Part of a small language model's weights: LayerNorm before each block, a variant of Muon for these matrices.
Each number is 500 + 25 x the weight over its row's rms, rounded and kept within 0 to 999. Layers, rows and columns count from 0. Numbers have three digits each. The size before them is the row's rms in percent of the matrix's.

# layer 5 attention key, 128x128, rms 0.147, rows 116-127, columns 64-127
103:503468557483509475535544496444476506510482537511530485527506494533506524474478503474507518518511480504437533495508532498540485489483472494479501505519569482510493508522463476489522515525521454
099:477524501508528516498508475488512536517580477498467495452537473460570531517520503507492477512491475494460506461531566497493474542483466468471499508511519465469529515523494490486505514496500515
096:477554541521472533506524504490509510495498468520490491468452514495470507485468562503503464479456507513488504500490500494481508493484495497482483506514525495480457527469485466516529548490450458
090:506479507500472497489502529537486487509429505516523496461506479486471488476522563495541444499439491487478496514469504553468483531481489464487515485515511475518541497471525525499538464501473503
090:469513509508513493509486510517494554512491529477549478495520509480506490508498529490481503481454529486495506511504475443538536483477549498475508507503542512486526469523470524491480437448515507
100:473452473516490488521494462531523506508505474496520516502498478488529487465514428560505455469513487522484463511465499497511496471482519485476516494524481505467484501556489519547506501494501494
100:538515514521486482508516473480512551514459522519520549462519480522458534517505512512461477496529504476468506530488498507521485470465501506498478539478526494483514515493499515529483482509535499
099:456486484496550520499507446459462447481487522513516509523438495498510529516481524468450478490505544472519498481489492519482511497526494519532493449488479489513509526484501515474469523498469478
086:454477497518492509497485460494477484495474501501463495513467482504529516511496523480491520507482483514502477458465531503517527500467530494506482481500500525484473521504502453432522490498524500
098:494490507539482483523474487517498532520533511498490479453537493490506478485532485532475517504507527458514484482515524539493474466551515463491479527484480456535494498489476465508485501494517466
088:519523566530517486513488507540496507468507474505485514519449502470549472489501504461452544505551480496489540521528472498510500503482484492474501560469528490513506499508482505510505430496501492
102:498496518533484531467529505481521478536520462512485512517498486436488447514531506503486548476520500529509541487524540450489504516501499492500488499516501463484536495496504505526506514462536500
# layer 5 attention query, 128x128, rms 0.141, rows 117-127, columns 64-127
096:539482457530499551523483447478499524543493485591516476484503476492501494498537525506485510496539533489467474511489511565492526514486501559521518527479479463514497503519503521513514545454505499
097:552495441501458511535521481484532443469523513472529511456500534500486460533525509465495493533519499533498531515491475475493480522498492511491480442476504494522458502486504473560476507487514513
097:519526480535529540506506501518507497476509521426514490485508512494529467489469522495477497537527502520501518498526493501467485510509467488465498502526538501501536484508505517493485472461519463
094:493505505496474510510510506492473525496498499469498555520457482479535468499520529525491516492512463563497457488500495503554472518455490492453520514510533495502492473470564502494469492481494511
103:501501476543487509477490509512486494514521532516521504513496555520527493525453532483476518497492520493459432499474445462476552516505495536498530500502456509518528477457511510471496514511487510
107:515504517512490484495510497466504467499509534513518570494466535500502513505535538494543505484546521524512472512516533472506523497487512491543468498501486489510505509480482523467515504532481522
102:492453500542488514483474500558537463490522500500502463475469574477498502496502480508477475495503528482530502483535499475467462534515560475505520514445472526478461506500490505503473492507491489
093:487512532464518521489508489545535519505465484536514485471525506475464452513508501474497487496535526472488486522433469470494483517512483492506501549481500538478488489516516471477455520566517468
104:483450468507512448558493565504484504504508481510486518500515496525481535492498494480522502496491540519496478497479515498511540458519472587548463479520479500466519539472531490469476481470522517
092:515500483529479501513512457470482492510494505524473563500496515472502502501552481471487489476575507511538518530479505465476520530477483532470523481494515494539487519515452496506515483500499465
101:516508492505531473496572463492528528504490568472533495472532505495495516510514488498536516498475504520511546528460515496482533495463520460509506507513483512495445495481527499469498489472506500
# layer 5 attention value, 128x128, rms 0.0886, rows 64-127, columns 64-127
089:477495496445488498483463474508487496514495502536508477489494489523505486501483464525514475509534535522518569440517532512492527508512469499485492494502542486493507506499526501526473501481481493
098:532513488474514534487454496524477549510504463517489501494519486462486547473468521474494481499516494469473452503446458501454480489530522490548482535504529505505514517479476456496505495503521491
086:459492500494495516508512543520509484493490506494504482483544505522477532521490474525551542477523486532493505479488516481479444538503470482465479490494500493482496527497468544483487493463541532
084:527476488545514488508512504520503503441513451493471518513531493504502541533475467523494502507464510523460508454496506486523575526471530466471502530515473479495497494486443509489523508491447522
096:481447498483514500526503475494489523532483477498510501519488526451499491476509554506489511491458521574500485487525491518527533490493478466547467557492482477508519546502495494507546484464499539
098:493502491546506498503499516462432503498522455481473495532527452533475473467481551496503490504545517475490482496451521508509473442533505518506504503515498506478485531483487512524516481493478483
087:503538537478515521507486526502485461506481460408487480512522509517493454551501494472501514520531533527515492532441522484480511512507482487476507482521479483538506530509564506512520487437512520
091:457489467505504517519535505528540531476495520513574537481505486515530502496526488498483526531472535494484488491529525482522521496453482504485555529490492486494484535490553478468472503528506486
075:465533502472489540479461497528491516489472506465496492475499489549534497545499521511524505497501510483466487448490497492463458440509490493495512457484534490529476512488519524529513520526545500
104:510512522517442485473557514462507493526490522506520487507539518565427498475509495479515525479482466494470485485461466537467501515490514487498476458502481551524534527503532476493540473511509477
106:547497491501485490500466475544529492449559511467488494501469523484495479503505486543501453496497508487477510498484469508504491524506509529457496550520540508507473430525450508498551508505476486
103:498488480507518463502456459517468537492478492468530475464492509442526478470447527558444502505507502504538492514559531516496522526437526507500521486513506484501475492495529509480536520514493536
097:494487470518530513508544504491506537565528498535468510513510509457479548532540486468522483478516526498465508489520516468457503479535501518498492531529527467458488494521442508496470534497500525
086:522511486519493472516513504510515526542539483519501504487477517492553506500479505539504482547540511495482461476557470497464460491504549461501524502511502480533498505511478524494490528541467505
097:486491534540497516488500518530489484514506504554500500498497453500497498491455500495510509496520493526516460449460520501478463533509459521501481523510499483473505438478486501554479495516495438
106:507533509518479476537477499463525495523499496484505514495535466493517504510492483468520495471546484500494535523467507497531487503527487545472508492469514555479496473522498488448503539464524485
098:445487449504510485516470475497516528521541495479495553506495506483482478476462493524483487501493514489475524505488461504531524480497480522524480528523465499490492470586491530471470514510532513
091:477496461549532476484516513528523543545483505464499526552498489467458470529509550503465490484498517490533479535496519474477522478499474506479522490498520495469492468483517483508521502492535509
092:511507513457522526439463512467514474500472522515500509501497512507473467519488477503444488513493483513487486511531498563523545508503506482515522489506563546489487481445452523482492515517444491
079:463524518489467514498492521474535499466498493509491458511482442500515451540511513505482514532489537574519486482511517486505478509480552524514508517485560533474462512461500502511531518463461473
094:486506497478492519460497531528522517481496508497464518491473479530485484519530495471487495524478521492491530470496462496478491452478490500511508562502514524518507492475491561500472511512492481
094:503537464514516523499489508471508476483500490517523529504484461523480460495455501507509486484512489516469491461526487469533499530524501498517448472496482485514462528530513542517521468546568513
106:511497467516498548543524462501515496488521511487533490489519477489560498520572489493510522476454518527484530512509526457468522504565509500483477520510495465457467470523459508482520522526533514
099:531495441557512502504509517527496505528506494488501494490506509497498478440490474482511547480468494520488471537458524501483465493557511532491520523472471492474467465508453500512553470493514519
094:487482540470536527506540519449459485509535499451484483508489473498498502481521491479522501504526476494539445546506520522497461504513478510508504487510533463447517477524467547504512494518487518
095:504513497494505495516479457558523521478533519518466512457451424501528463517532502490457527477509500480519501481482481492446482498542499498525501522526469485527497476519485496485544494540539522
101:481532527490518444470511486498538492527512463518452457519492507496430497497517469514548535537502521535512445499457504481487491491504486526516527506503501465526484550493466506492508504499536536
096:535479509478541506498503516515530496477499512429498480490506510494483497497529472531483488483446532516515511509504465473504477522497529518521512505508488500482476518491544540506460471513466536
086:487552461505453516466475529485549459511504518544523477523506491543481486543577485487492461512514492493520506531516491481500479478480501518483506475496486508498476516490473520476515482528504509
089:501543517475521512484448526480490503525485485501525545510514480479534511475499472457499498485499476495489478512515480510544518481529474497520504490494499465504481502504522484541502483526521507
112:495466504532523519531553526484493490516501514537490516517474478502469484518494453493481500459533486508481516504529541493497521502492467514457512526522513496507492531492489533501506515465466509
102:501521514470488512517479525486507487507481468491538503516477532518516473468539485519535524562504490518477491550521485489456471518492484481492502498490453486511515506508488482494521455536504505
088:497497482534468488484488518512455497524465483525527490525507530521539562473502515519494456502538492488535544478524525495523470453502459502457482512502505454497516472491501542543427507520494533
105:511526514529477494510458488508485479489558489500521448504475432479502497538534497470485499499505517521518503487480498433497487514514511558486494506503483455544518474531513561532502517462503496
098:462477479490463511489513477495508511484545519528534478484537522536500538470536484473529493500477481524497512477520477529483485503473501479503548478485466487489502517481499502483503510467490517
098:493517489529510489511494524546498474536514505501495499478517488480536508541522471470488497508492507512469475519530528502529499491498530498499503495491431482532499547503467510512545491502488553
096:498514508464513497480484494563519530504481475502465478490481479500499519524498501496496501535564507446486498544525520499520432481456497490488485523509502529507443524489466491488499449522499537
107:463499477503466472528511529481490513463511495477485513465495533518498496451474518557493561502521500473485528490502518492516486484516555504470489488512530546501529493521501494489475467492497520
098:506501492452511490479480505473533492506526487552471517537493491467484488492536483474523483505488497549519475508522467489509547491508488486520496516517500501482523547458444535497487474502524491
094:505491504485497526467511471517478497488556503470513490513456527520481490486450499451513462497477513502458487487488501501507508496475495512508483506498496515491537492483473517495494518504493495
101:481508516456505486476468464527533482496478508520511492499534474488498512540530496553491495497474529482506530481484515543494515458471497509547535521484520500497518527473449461435530506502438504
082:521515455529503497515483512510477498479505504493526477534500550500501495473482528528470454488538528520476500462480526470475511487509545504464535484519537533506484520424514519495500509498481483
102:508474488471495503549469550515480490548550474508529504447477477487544487505531494556504498532516510501512524510504504556511527518519443498474479526504515491539518468545527453490511469529482469
082:532506510467496451483487518517500497489525501516467471529462547460484467493506519542559468486505492503526499490464463462448492489525491523460502485514600543517522531477509470492520501485491472
089:500530501502510487466495512504477516478497524525474454490502517482473519450486484519525554459494507473418485482507514519492477501521524505476514501487479513473459526488519533567495499518498472
093:505505521443486545494462484528515499531497490504471487484493526512510460516496487511511458499488527502520467506510458500457510483480502453554499450504446516526515533479514526539481476517448479
093:488501535498535498503531455469502511498480458496478463481464517524510536545471555521546520573486510501482522474521519501534546516444494492510492515495480473498493483520479485488464551505528485
099:504477517538504516501455490497463493487475490473501481487521493508544481509446501492495532506460460473537500570523524518491522503531494485516473479503500495487518464507520491485494543494482533
090:487495468490532520536500526488497511472454518459531557527531490482526533480496475552439497490493489507477489520538504476480527485505503450479527480503519514491496548477506541470499518477480503
081:471491510536522478505517486481502464541480491485454527499520547489492438491491504500552553512476519471501510512547531489524508469513487468549515532524531479486462453475513491493494455500474494
094:506502459523519465439483484489525514555459540483483542518508525496466418509467473460484479480445486533518484534536459514496522496480502515524525468505512513489492487512541527516527507490547550
086:533472493435487502510481456559515522550488518490512494507515531490494547461528501539494469510525511481503541516512475490465491486516486449529491504506455508526496512491500473493517467463494512
091:508472461536535483535527507514529503530531489537507514489483509470503507534512506542543508506473482477486501517538472461510505563549491453503501469456506500492528478503508465447467461537512495
104:504514523516510499507545465478520518464462511494484519488485475508476500526497526528454545485524500450460503512529529538535506505543496477478506500467492515517509515489515507512458522519534513
092:490490507480457499491510518548537528506500512520510527525493487486489516507490528541517498532507529490511492490490464450433424478493491490497488520470504532508549495515473495480474499496509482
090:502533498512510468487536511516532477474521489535532508514480454509494497556489519570487491525526549478500498457525501467513532518448497486504516489522484487516518523495510512483464496507433481
089:470517496477459520547494499497522474432458493550510542500523479537560550483521469510533520538501474501484506489518486465531520462483524492521477482494459506503480512499445508506518503501469473
078:492511507508537475517474570491504519472468465478512480499506474484499531517529508553486487470501489545506514450497447522448483547467515499492521505475494467505515506495561510510488479500463529
096:518531553502543493503504454470508482537466536513501515450499489480503517442505492460470507498506484501483476500476509568482483479515490516541542530517458482518498514468479481505506552533570466
091:505527548496483519487477461480505484540521506456508476525490486513469478507551490462466454457468510461494511543498488546520546465501458501524497509499496500523510470505571521519471498504479484
095:490491508491520525496485505504480532493497469522470491508452529516516491494508508492558487484462468464479489495509466493470513450523481509490513462495558510499498496480541505539474496530460474
100:477475485500449505547465423498507522463529498510509487507499479475496502494535474534505463477449516501465519511519478495519503487466517537491497530486504503499487490562456487496557481488473487
088:505513480495525519482431510524488531488475526511528494492448512498542488500449504502461483482502473515474512483523496504474491535556491488471515476475543537506527461456493502507477507497503498
099:509511499476531531489494520524490487493573507467518479489512448502511536521521526540492467512484525507433520505510491516519485512551496486515445469491480527483496558490517491483442485498459494
# layer 5 attention output (transposed), 128x128, rms 0.437, rows 64-127, columns 64-127
093:499523528523503457478549537461486499506498466475499520537479511534499538465459503522499548501460531488531490529496481494499499455501515512509509518520513509490471524488474495510542456530509494
106:513489499529491484519509462501509471508559465495528514484492526512512490535506488486517509462502470507559552492534497444513523515456493509479509522508512491482503458493490501482483500521526481
091:519464463478494485536429474477522495467479509509485521506466523481549479526521468507469536483511469487511510524484480517538549509527520514489533478474499458468492440503518462531508471561467525
089:512516481484461454483486518456537497518529495478511466499446491509499478452509515513469529496505498504484544538547485495490482513535489494536500531479528527508472522500540503478488493541516468
101:527518484490539525467478503539499511463531514492504475501516441554476463497519464507502460469526476487485510505425458500485502493517463491468527483539527493517500455505485536499467549522479470
096:491504468481520511498542502499524500547503520507488514461508582469512504518479496538510489515510557480506498461532498475510532526470463452442495529489494526494496505531527463459506510555489478
093:485468447492510497535510513502477496479501503512487535532503493442491509446472524501550522499472528465502488508515473496517510491533497448514483516470507505447470506540487530514509558533490530
099:514503513506536510498479513518518512530537486496517492494494500494474443489519487449501432522530468494473498568470527483492490495488477510471467485510500506488546511530474540551468482476506556
075:520476455477519477540490493492486471464523529481511532479508528483480489511485509475507469508534476493491455554462519518505533565512532516486477483506480511522534495517517499501536533548513529
111:494486485461524514478504444502468525486516513523482505514448492447538528525505470475518545509510481498472512519555537565482483509533487451505534456514540476508489486458480540494519548504509479
117:514516515475484486527476513461482473491449517506546507464511470535469495492474513510500476490518518538507527519518504518512522523515502532524475526501495488462500528485525496485521494481497543
107:508503536492487515497510537487516520464515509532483541477518458506508522476562500509496490487464505506457533480493473508503504468548513519509493549521491495535513518500487547479466496507491476
097:515513529528480451486448508514489495479524496487521497485503501542531506522473504522486471497506460530559507470483479500498494486490513493548531491492534505520516453493504466506506454545483501
096:501497540492495509513483490488489476495521548503488500484504474547468503499489525478482507504488509482505463533503528508493520483488490498511484499495523542546558514501533471472537458515482518
100:473489488487493465455495516470498550491556439494474481521501541533503507511467471522472565493489508509514527499523506468503499487456531505477499491491468548529507535475491468493545508523478498
105:466505532438521467493491511487573488508463488533510525527505521488529539490511499542501519507496509520500496475534486488519517546491476491523503470478481478486459473487502516520492468498506508
103:532561534473425540487509529509497466508484479526524489477513519524513485522489498480520474465498487549515468482526450525495498505510496510504524490469483481506532520493518463514506460517497501
089:485512507467468482495465514525479527478542469537532501455531495473525539488498498492486528535514499483499506434481484520508487527522522510493482524496464492500495483516476506487487549494485456
092:511506533519509483528579473464483550508515536479537448508516519470491543487497516518509506504504519531518512459471518503485499488539492527496480514499472482499475492466475501476541479471546464
085:483473515481546488508521530480466546528496537503483491510507528505507533489464456530502459493482531442442485561520486478498461496511477491511491480501475515522496507523528509497510507516518528
100:484506494520501481523522457520499494535514557488537505485527494481490464504521478486518464500472488473500500520512519521536503506529488512509520486464475467499475522501514469475514404475501532
109:515520510477475515508520454471493480521463496512486496510486544507525553465502474503489522467490499519520460514506469566468472535522548497495522470483532506546530481508508476487501516528498475
107:517506538506503420503481554477489524467486526491486534490484515512509537500483496540480461463544496539492498533516453543475477506499551483533524479488531529538465477525497515494464504524504461
098:487499541476493496507492513503483498523487535522484500495470512471522487554552488546479487486515527476518525461501453513501520540452484476469490490533502526499512508488535499449482497497464468
093:540492496507516468514511461507544502481469536507495502496546496493467492527462558497504523486492529458498484437486491474508531529473530497488524515481500517520514472486489444482505550527494505
102:482513522549478474496573505504477481529496513504499531470528510515492518510488452476507497493476471512493515481548498538503472516497553540530530512471486508540462500476520513473462511512498489
105:541491507492479557530526520466458481498498507500527508530489523507536515525487494489495511475465482421520497478541468483501496525501470484491483473486512517475528482497501440513524504519488514
105:513526493507461463496479493534496454504463504515502562511484453502462491490527501504491462503536500512498532513453470509471469520524517517506493469486494488545494524552491501513497496452474500
091:497462541527520526538497504522484512544474484517518532482536547439526518523467471489505490525498507484489473469465499505533493477500527474489474504499538483465492469505501494530501462491479534
090:498506528522526481506546470507540484528517462485506490500533530491503525498458547496530531528489472499532459493473449456473484525489512462497527515495494522496525529466502496515478535485547477
111:484493481506538480496477509496487509542470550482462465505513492509539509454497505479503482543483518516492503485469530525495471469548494485532522483467483508473474465494512450505520452533502539
097:480489511501542515517521525516523536485502482516460506505513513477481480484496511530523536478496571488471504476493456497522541450472529465470503486498528530475472536522529517513498491491491543
101:492507549494502480475448490479521511484503473518502507482527492520514463521502515522489507537470530494507437481449478468537544457478512474506475521517521492499509530497474472511540420496464498
107:482461545525495511500498498510519502515523538452490555514508515489472496483502508536510473471441504471461478505515459506510459516479513465553520511508484540525479534481509482476486485514491538
097:527448500508542492524468507531484554521529510473506504503479494440512460517492465451477488490530462504511528535461516519538526490493483513484510532554543465476502475492486520497499480520487540
103:493449511502496549512497524518519435526507524490489502506532497502485461515493502509498483536475455477473469486453482510514497477512498500527506505498529528503557510491555489512461506493478501
104:493465488504519481506518535499518471550472493553510527470555532483541469528525491498504512542451486489487480472477482472535522499519487537485513525466487472445483476496511461493482457487515530
121:477529501485471523469515475487500477488497510506512475471465498464511480501518469551513470510503517514448477496528485545498549504487496515555498498523507471550496516507514554523522469500496487
101:480512483517489515534536488501538509527516461467540473514537507520494530482433482510490549489516467447549543479489473489507509477494526525484508497496511501497483451528515478496471496482466455
105:531488478470481511514507505485537479497530480508518496521514471514462455465503498498504534473503516502479531504504522539519518524496483529510487508515506497505518516497467457473515465516487491
113:531501495506501523489537527485532480511505495481543487519511504503453505507488488500471485514506517527465522514499517480525508522513462523476503489522529506500487508481480522518508467463535476
090:464514510467488518535478532447487504516507526522503486477485484518520544467471490510522440541505513514507529501504505544524517457531486500527460511521519499489504519577495513498539456509478496
100:468535488479518483478500483507503523475451511491536515521526515482470509499550505492538495460479531521512476470533505487513526453496544501521489468483479490470494498515517544531526497499540519
087:472525490492509535522481494471503469451449508484538505502498464563489544504489512514519501497490499445506548500513537521509523478509510498555497488529454482480470484508524486520523495470516500
089:512538472535497496510504519499526501482463544479485520469483523504521523534487527523500500517492421501518542507486481515488555517489461510475547496516515513490521515475511481470520485511470521
096:480489426548476482512543531556464501511519466505483526513514466484435504488458510459514586497518512506493536497488522517493498466495558503466492502485519531524475507534491504466545516491487500
099:548503463506475496475493514505517543447502479488509491524490521504489468454560528497504487449514468497505480490510506466484514500489483530474459508478493507479531489513465499526516491524524524
110:513517539530459487456499530503504484461501482506494531472483508476517486535559531521483558478499526508495498462493497446501524478488511507483503525466439509513488507480530518503468501486524464
096:514520521510498507542478512475502493483512549506480443471468458516506496495503540474497462512530518519503536531501514527491506500525506496518499515491483483522487483532494500499497487511538506
097:471520487477500525462489529488465505484513525495522488484507478482509518484491497538454471524488530532542444514484483505503510500528459500492517491485495499507512566511530522488492516446490490
100:491510540490493542519501502555479487490522492507498513492534462516508513506504489504474530511492499498537503489417481526481475497560513495506501492533454478528510506463545483464448537495455468
090:470471510528491472502504503502432500504518484511492539506495431495514501480480512489508500534515489509528512491487487531506488475500502507507526545507549463465461511502452529486516493464508509
095:489548522498488532501465517523510512483475511476506507513490514540447528483526488472461481482496516547530464474480527512505493482458501553526506448514500497502487480531514515494472525473512483
104:537526491506520493510521497477451503488482541511496479462501528511501506462516475468484503505519499545499444490482526497474518544506454548464460494501510497489504437513452501472520531495476517
098:488481498496492494501479492507500469472543490513487505479485482558479457507505481509471526490523555468445526552522544503505508523465510515488507477482480513550496499490501453498528442506489502
097:504512491515468536480504489503551535514493476493527502505503494495418488443494493496482553501490518495469497510495521503499525482502471515493461530515510516509517522508470516493540469483478532
087:480482504497498512492505516477490516562504465474498423491483522483518462525468510507487493517531472509477451538518487495484490501480513502484493523498515520499511529514543526507504489449554539
078:515517481471501472490436472542556500487454528503486502508462493503482513508531470464513502475493480493512530519486471464524523480537494519496524472518492485499502494529527536525522511505491524
111:513485488540504535519555483524485488494540466506473500508534510504519503514491462511510484494550441537558534465516498477491512520473486516438470499502508501521556506513451500526481489479470496
095:530521491505495481476511498539490483508500494523539551482528481437481501495488516454531533497507509524515477453498490474494481546518483496483488491478485490481490495511437502496507530450515511
089:491555476515521468475476520547500510482491500468531485475511502502460486522519537461535491492517479503513501467447532493498522504471528502515503477534440524508469493523525505478532512472549531
112:532505494490539512500497574514497490515464523485489480475503502545484479515458496491489436482517539561460515552516489511498473523498515500515519487526523513510490491484527487487476517529532526
094:462526560516501493520539520480534530491496512496481465492506531539483519490500491523517515524485518524523518463461506514536549457469503572533485510536431487491476508488506510477526455502508493
102:511482471497490500509501519515519465487458497501487548513494530492470487494506454513517523474561472515505498520483522526503524490479459544505502492499495479509529471564455488504550481503483506
# layer 5 MLP up, 512x128, rms 0.297, rows 0-31, columns 64-127
063:510532520536480511487526504511470515500511471476543538489487506507504498516481476537484504484499464488521513518517560491503477487512486466486469450497506498469498445441469523487523504478482526
120:513469473481483508509521522515486507458517533506542530510507529487487484494465513450508499474515462510497504456484494540452501502483486520516472513479538493471502503500548515484491516532500476
107:490488477523504515483497526508476497498462491491454508518434462510487449492473529489462502479500522501560502474458475517415477503473491511467540483504524530470524485443496522471501549517493497
125:468485523542509457484533508483526510492495501515490449524505516485515530497486552498427515486557434492528508548478508534478511528511534492483524493489520501494504523487525483506490527524479487
108:518535479508495529473467550502488528469477510517508516465487501516440509517496503509460513479524485530483482522541494532487482459513488539512475468502488473517521471496523519531519490490448520
082:512527537501538485537491528499560508479520465511482478476502489553446466502500520470481493520504542538498487505516483507503486484537495504524467500483533520489481497496461510560524464514527478
086:515495514480523529525500478482521538496520561472513519496472499490546473507519513509518538500462471478517473472505490537483503528480534512514514526489529499450487471522431489551491513474486541
103:506500464462484509489518514476524468514488488492519507479487507534496504473474514465485501504543556470489503520496483455491456510521502554491521503494491496507528507477554437508511474546504519
109:437480476495496482525520479500513514530479559526497534482476506515516488488489486478514530493512499541517530569516511515503504497546487475464490497533501457459511489521468487507514542507486486
079:497499537524522537531484534417505494544475460527467518485469507513533484497482466489485513492470464477477468492492466526487555508500491521537517489476508488499439494475475496554489516510507518
092:493508584534525509458535484475483500496557497526513487458469543505528503475464496450499512490490500503491528530541437536508483511514489508487507467452516507482441490498505494471508510511513521
119:499503515453498491523503529485459490516437483485534526511494503517520545473489480486553499473542520494513460507514537503503505534450497557493519473464486461534513509494470475453519540465527482
091:450507463472504488493581488490500510466542451497502507529481521489503506523543500469507484502477488480488473462489475496470479551479542486490515535502520509474537464567501495500512484505490476
116:511520517525496525495527497488447476496503502465466457462496470501518494501474519492495467520493537516495449486483509466492522489458503489477525467525494524455472488544482475488512511518524519
107:496535481533509479446498494552486497477524478500455528459499523494553483540496515505481492475496482497491555524508518550479533520486506507534495513499506514486515493512490531495516513494482496
100:517486508465511517480507490485538497493490544502481564466470539452546498504504484492501496456492523509504471503540504523501484506498468491485516534498530512489496512447484487519456459507478512
101:507492458489527459548508530509452549477478528493531467504549491497524503518516513471493421482536512532473503491503483498498531513504500490508469475510498503521519487505483515474501494505530487
082:500481489502520496534541479530434460493466491470526495546502454482535487502476493486540475473531481447520516548512513489502486534499482477498451528517512489462535495539534490526491494516581467
093:476475521509472503498510487511467498472502488488507563490513482538505500526509520505466496520494470492521486449452493516499521517480501515496465503464480512515488492522462482489462523540480471
124:432493546487502470483575464492481481515497504537489469495464476511475544514524539520528502519496513462520460465508515509501493517468506482493502566539509502490470531497485464513446505471487462
054:487470450523497480547536484534465470521483525521508504500491489546474546500508498455488554499495493511505535466468535520489501500497495447468455472505506532470468475517489496506497508494517513
090:474533489506539487523517500500552469519495515485473476495516490516500497496567501503510499484468478527510474525463486520491509479528449559557491494480482468492447464507523477469518525492479529
098:528488472483525475495503473509488459473497536523523474483460486514461480489472496501521510496484513463532479521451510505512513481498476518485478540522510504547499483469467443503523435490524487
070:522538508516502541526543461511518500522514485483488492503469502510458474494509527512522526517519458510527485485521470525514499521490488495474499522474511497442467472515498564552518494489485519
105:519490531542449498500508542494493467478502501487463522590484519503495523535465514509484520515504499504504461488451510522479491501462510492487494524516511485521471505548526485493485474524478517
094:490455472522497500489519490524517509517481482460487507514539491539458477493539491449486500485485512502503497514490499536480508462553482512530532474503553517516540504528499499452518501519478481
128:507478524492525486512499482472505515501475495540478520498470517493512463529441486508519503472497566478479516482519523491496498500518490493528508490500517471548454553500517488535500492473505510
059:512530520500527494507508541510508466457532504526483534473520511446478469501506522496509499511503466470496435518487507531506485498496499524503529456467504471513519444505498543519510475501477491
092:501475527487481532504508487500535456492479522508523493498526480543500521524522537466529530483484492497505524473547500488528482489495510509538476473490479476452437535516484504496502545490472497
089:447492509487476477483498496527510529539482505518506461499548484518513488513525480509534488484507487477475515511467489517490475454525509485484513517488521446522425499486483532500508516519444531
089:536478487508480501521494502499502509498518481544492522457480492496453529510495498510493523507500514501447512529534494550510513475492536529447500466485464508501480512514494494517490492475500484
099:533486545453553490498507492452482473506528500526484535492513503503485514512483531486473536481505531520493531466507514533508490543489482469550488468491531502492503522515469522497486471504479480
# layer 5 MLP down (transposed), 512x128, rms 0.116, rows 0-30, columns 64-127
061:502442463447507500496516499526509487504475496505500508514534480518484473538481491505503499464489547528469469519493524493498501519496509466483504509504507510482511520447498455484488495490494503
112:495481456495534460495500495464530462509493519522510478510535506476494482464470553435496458458515512499517512519503491505488553471501489477508463482493530447509475483502518542547468497528508504
105:487462505469467492481479518498479519537497483477481484530491503450484452492462483534533493481511518530501492532485533490500460503531538477517513480504491510487521456495497496544550511532508482
118:508471522481536516441511524517472497510499530505506518484448510509473447538497500530468532468523515490538529474538490492507516501498518537464466488492515497502498518531545531471465461477500544
106:498525532489505483496500446460492518495483502527506532546438480478515507446534538503486487501538466516502503492510488518519510520497500506439468470516521472487514499523486492524537489459485496
081:431502535532497532494495495526512481538521524503479539520496495466536510453495518464483540500482523450497454455502514512538462488508475490491540528517490499502508489458514551466495502516510481
088:480500549496512535486469548482545534486491481529501463511507475501451527454495460495467466525513503505472499486560500461486488498512519539504523516496500481491530466457499504486487518488509482
110:483521482513513536487484547517496536460504500477505535522559520529487506527523547508493491516494493515532476489552545486495481483468497509468500509523468529522480454528527472471564511518510480
105:516519549491499498488495532466514536454570507494465462497510504490454537524523530553541518486515482511513455457466493493518487481481563514476498528487513479508519454452525514478512507533505477
078:476473504438492519492519540504497488519493463523518513441541477480520517497528517536482477508466468494469508480496537521481531521510498477472530482515484502490482508501501474469542487492503473
093:470481481540481527466502488474492541479537498529552488492518513471532458457469472486496472506487481513477498562535476538532499524504512504517472499504496468529541510513487457458507504543505482
118:503492511470524489486480557542517531508525499507488476491521489550542532493471443506470494502507531504497542554490548501498524467481523536516501459500493472495485500499488480518522473489527497
084:514491478498518487471429463457547493523461537505527484519492437517469503479495501489481511477546506502503512498488503541530527479541500522508488474523477493494465506473487509489515551510503509
116:481466528494478468475468500498535466477498490492492526547514490488461500505488457476475563460533470524502530490492497498499496508523541499512482515470474442565522530477512518504506467482491538
106:508509508483466522458520512483523518569524519489440525475455525474495484479485465550505512549482511548488539491497516482532500504478517465529523485512499500485518535470475512522465504515454485
105:493506481505542498529460503516503521478485509519526519480470488479554505494527533518510510470500536499537499503512490481530476524532478514489467526493482530493519504473471479474499526534520514
103:536526528492492534511545488470506470504466469505503510489456495508505490444474458493484440524460465503490514480496573476520501543535484511478473528475520523512522528510511453481526482502479550
082:501569473492457516497457517484517540534492493493473481463521485521500541506555476508501512517471510504462478498508510462485494505516471555493544513491507484504515532495466485456483532542482523
092:548508505473470500526498504449536503484471508519470501530500500502518517491483478496518494496517485486516515486507563463537496487495532528501522524521511476484520471458492520502451504455520531
126:472550501535527449533550474484506474490523480505510517511510466502454480505515526491537475505470463502492505540498499496503523545520485494522519454499473515497486507474502455513459477482468545
048:471475538475485529459472517499500506477529473483470502456511539485521467530496459529500489508508536485545457517515511495485503523476526484483478516536518459511540563484495531496544507511487525
099:502544503519520491529528480481522526508503533522475512504490472495485481494488482456466545479565500504492463489509471474486505513530500493505478487483503492508511558543476463468510517449513511
101:480511475484502550505504507509515527483453503501505466493505501476528554511482527487480504481470453499486510465516517483551509495491530475485500510526485532513523465499481529516474566519470500
069:523481514473489456537486527504537450484520525473492472511522487524505488458505533483484517493505519472511503536483472500527486523490525491460533500522476510479499506476512482480501489544506499
106:493514529494499534518506500505446499497522478511495468485510494506534496530496481534469539500499472537488470502480502469510531491517538551486515493475461479493493454456496499538509512536532505
095:501508496512474514511497464439508486475500492529516490477505553481522477469491508488531578498511489475446519510486491479466493497457473518521505516521555487505464525506521532495497455501498505
123:505458497548465495520503504491532487504495461511507512461521537505482512492509490493496573524563496467437460512513474500491524538474464495503495491510490474509532487519519550498518481514521459
053:506500484479517500521518497509552476504476466497507528494480486472503511496468528478508531507490455547517506476517477470531500486493469502515510490553476491488486478501518483529527461486489506
091:511500492524535471519491513540506481500498482487490496512462461541526479524508500513493509490514483551510508464490483491535443527514562462510496481481494496486526516511487520542529503506517461
091:521518470499493516495525502507471484494509514500507482528461526569484481512513495464505555516482489464527525477457517521482523553461488526484475496507509535527539507506488473461508507504511488
085:472509504458532532476497448513454537517503513485531443509523494489445473499540508460472472509446506489483500497499509497543517492525479495501506515485488530524516514457488473477529492523469502